python train.py --n_layer=15 --d_model=96 --n_head=3 --n_kv_head=3 --head_dim=32 --d_mlp=384 --vocab_size=2048 --activation="tanh_gelu" --norm="layernorm" --norm_place="pre" --norm_eps=1e-05 --positions="learned" --qk_norm=false --attn_scale=0.177 --bias="all" --tie_embeddings=true --parallel_block=false --init="trunc" --init_std_qkv=0.051 --init_std_o=0.0093 --init_std_up=0.051 --init_std_down=0.0093 --optimizer="muon_variant" --lr=0.0108 --lr_mult_o=2.0 --lr_mult_up=0.665 --lr_head=0.00687 --grad_clip=2.0 --warmup_steps=200 --schedule="wsd" --decay_fraction=0.452 --decay_shape="sqrt" --final_lr_fraction=0.05 --batch_tokens=16384 --seq_len=768 --doc_mask=true --train_tokens=131300000 --steps=8014 --dataset="wikipedia_en"
Each number is 128 + 24 x the weight over the matrix's rms, rounded and kept within 0 to 255. Layers, rows and columns count from 0. Numbers have three digits each.

# layer 7 attention value, 96x96, rms 0.155, rows 81-95, columns 0-95
089124079195093106140139105064127105166111100063154122150125076121159151116119152143122133097121145076123115119136132166114149135104109134102150149115141167136132166125137108098125151176092128149141138112098116087139145149153177163111148151162137112084216153082154117144154130102116161146
108148131122133112142079126072129115181140141122129091150121122142157132141134169116156138104164142102144083102139131155121142104144085138108138142157111158116114176136140107150149153123168099079143124073086175130136133131143120089123103136109160178177164161148133086139076106103110106139
136186165134156124130102132098189176119135101134114111146155142104118112120137183099125102085125138166110108095157093110152155120135109112145133061147105116142125149086088137101174115104110143128159135130122141106053108108162106113118168133120146165108113128117155126110163117119119146145
109144091153113143092112124176127103118137101096116126114135129087147110151147128162146186110136148141095130110096113117153195153110135095180142130121104120174133132132069104162120136104130125102150124160107093111136129104167178149140103118130119079097152193129111097125168089167123147147
101152130122139123121088118096098117112119174139114117166093135140163144122146166182115125122103188121073113142159155143108121138150097102139096115159102140092139085157153116097153110191124114152164128164151109105094112084155146130099156131094146080104121118169106113150125162079117135107
137095120107135148105103098086153133134142158158087110133057161172157094107128112108106143162113127102147111170108120106127103163084069150119155108072130151178131135153120164106143150112110093121176172121160119072172052115165129138066080175151157170087137135143128088172124126186137153133
106099134186158130108099090147136154124110079176112158104110093134149143140099081195104158129132088177147159076209113084097135114144111146115125106137120154112171124097086156110112166115157125136132109121177173118131101113161070093115123118126122112111165169119124179093146116142119143158
158180157140158097127126148151135132143146167113143106108144129088089136115087168118127113109169128160104124149099100183104145126122132172161084081082151111086108129170124147140155109173169135104091151146110108163100113133092068110144221120018104110114149138149098113090120141126182135163
203208098155136149112153097088165115121169117135069150143142106101095147116159159134133122189136135133156110118122166121165136130110181115135120074151142039111113114171105145153161104114104167140165118138145107121077140135075146134115127089133110107111130105121182103107162092120115118140
131126147133144154146107130139096130139070139083112167071119105122137159115098152114104106139118176181128117158099111161087106126110176186114069157124154102150086141145132111172131105167110135112143129142089106131101129159150113155151127168108138160128075102097144126141096165174065080137
105136170169119135104106134134133122104187167122111180109129108140141126078123132128121113139078098115109092095151127105097141132105152119122109182156168096129135112096102135141162078127121138134128130155096146092151071123154114173149139149134106160144154121144136156070109139132143142119
127099111131141188078124156142120095115127113148158098100093146113102171067136092137135085097089141160094118103129142134134090096144164155141130084169124137102108116089133186136110120149147141112137176115109111187180118130117157123135101114130162155186102117144135152118128137154151102123
124164125059085207129169148111087138153116115138116173110130100123125099106165156159155192133107150141145155136152103139155126158164103101116140118179125097140102117104125176144125059089154089141117156120136162098134139106145111146109103121167151115105138098131126143083101119133126080110
163082145109123157129080127154135100140130128126061135128137133100139159139140148139117162136107183104122161144171094125113114106129166123153131138117126140186105093177102095107122183137090156149098159150132117162079141080122118129104109105133168128114080149124146108097129165100137083139
151150121117114131129120092096119117132147118122146160091092135149134176144148057109093151107097158129189139108193186092185104098112134124179129091107169153073112149118115179140163129134142105145134108137092139114085095086159112166159136116153169152143134084103101070176158082153093110100
# layer 7 attention output (transposed), 96x96, rms 0.233, rows 81-94, columns 0-95
133192144112182138161120112101105146087156135126106155130148151162138122128140092114152116157120131192126185126116122106124136060134131110127140130101104149112130152146137141086098120125157144109137082133144116167140087088137128103131121144141107088124056112157102170113150132154118118102
117163132127114172135105135166097139113180108115110142079126146148098119115111094131157100104102148156147160143122164136122112154131128109135124124143132127124146148149153119085091147125111127159115150145165097118072120093095155124130121138142108096105143082118130159122156148140136111160
118129108147094089142136132100112086126147124152132164137095075117131149094112095098169146174120117107156156145135111157133071123185150155128082114100109142157130133154158120117144128145157094098092113103098109165178161138096144137169093171108095084120178133158137134118101140122161149108
147120164127145122175169128093136158134114127135135138129140133128104125114100148112130138119155108120130117140157124134071140111164146146110116151127151128082104143105156149091108091129106122142120136113133142159132116142101153123167134150120150162121084114122156134107112100071163088091
148129117119144164160136176185157122121142112117122119084132112105076164145125086122136124165119078120139116077115115119131165140164145104119128127077150123111131140103112143139138121099127134113108149149102145145154139124089139095145053167106103148150100120121150142163146121154146144111
109137172148096083094119186161086109171149148101132146146136120113131164114118092180132111126132127161131138082102187159118123108121139120174131126146123153097128125107114109130148134136083135133090119101167167139081154119105121108163152115153117101164131140116114181106158082110114101096
117068140138052111131139180117127104165134157110103146162128187145118096146185127063178072134136192120111135139136150110133126133112117094115137123119151147121138124134123112142162073132149129095107151136105067118114145146098121120106129160105136147138131115155101107137079176114132167167
101061067137115178107135118138137181096080114134130152102132121119170072163111155110144102161113146136139133076117181131176122151104197103109105113119110148179168109100144114138160098138131124135148130139152160121181176159122140121131049106162124114111075135163149130122151141083086109101
076129182161151116148144122136143126118064132137176163079147110113121160177129161087038134120108099109114113114104088127176122140126129123136140132132154144174117095105203155118118106150137103167123117145099105169184142146136152158120124145111141097079114100164095133129104112097110145114
145156108123121121114157127114161092107114131164114091159130186154141127152147130130130158111152119123096139104177147088171125122107096099163160137142103150102172135093107153098134145121119109154091143068140085126168164129087098143102124107126161138129202139174061114104131095075197122084
109116112108127111141144103120140141155084115113131121159138143132130130176140140117121077105157136169109124163114144139180125169158125175166141090120156157122128105168111063093114136163131118107124102113114111126135137117090127145142099135104149123124126139134127107169128098127128096126
142130118112146135156169150141143155163120157093077102142174116177131088143138169133086187116135103155113162122102155123160113129075122122134105165117152136122176114137082106154141155089075102144128121104166103101107158091146115135097122140098124130101144169143137095109047112138121149131
111087084174165099146095044140139145148136124100124073133133192139107110146122109104117107145096120124123123148135121138109156089126186138144085162124104118131100146136119121152113182118105151156141084149175156127138127140129159141170140119064104131141107177120162083151076114154117143144
137132131141164131105169116095124148206114111127150118130140113145120135137112124111099163139135135163100088099139131133126174089095106114097048150095145074079137167057128085195120095107112108138179101120147130139173117163138167152149134107132067144081138124189135139136130113153179160094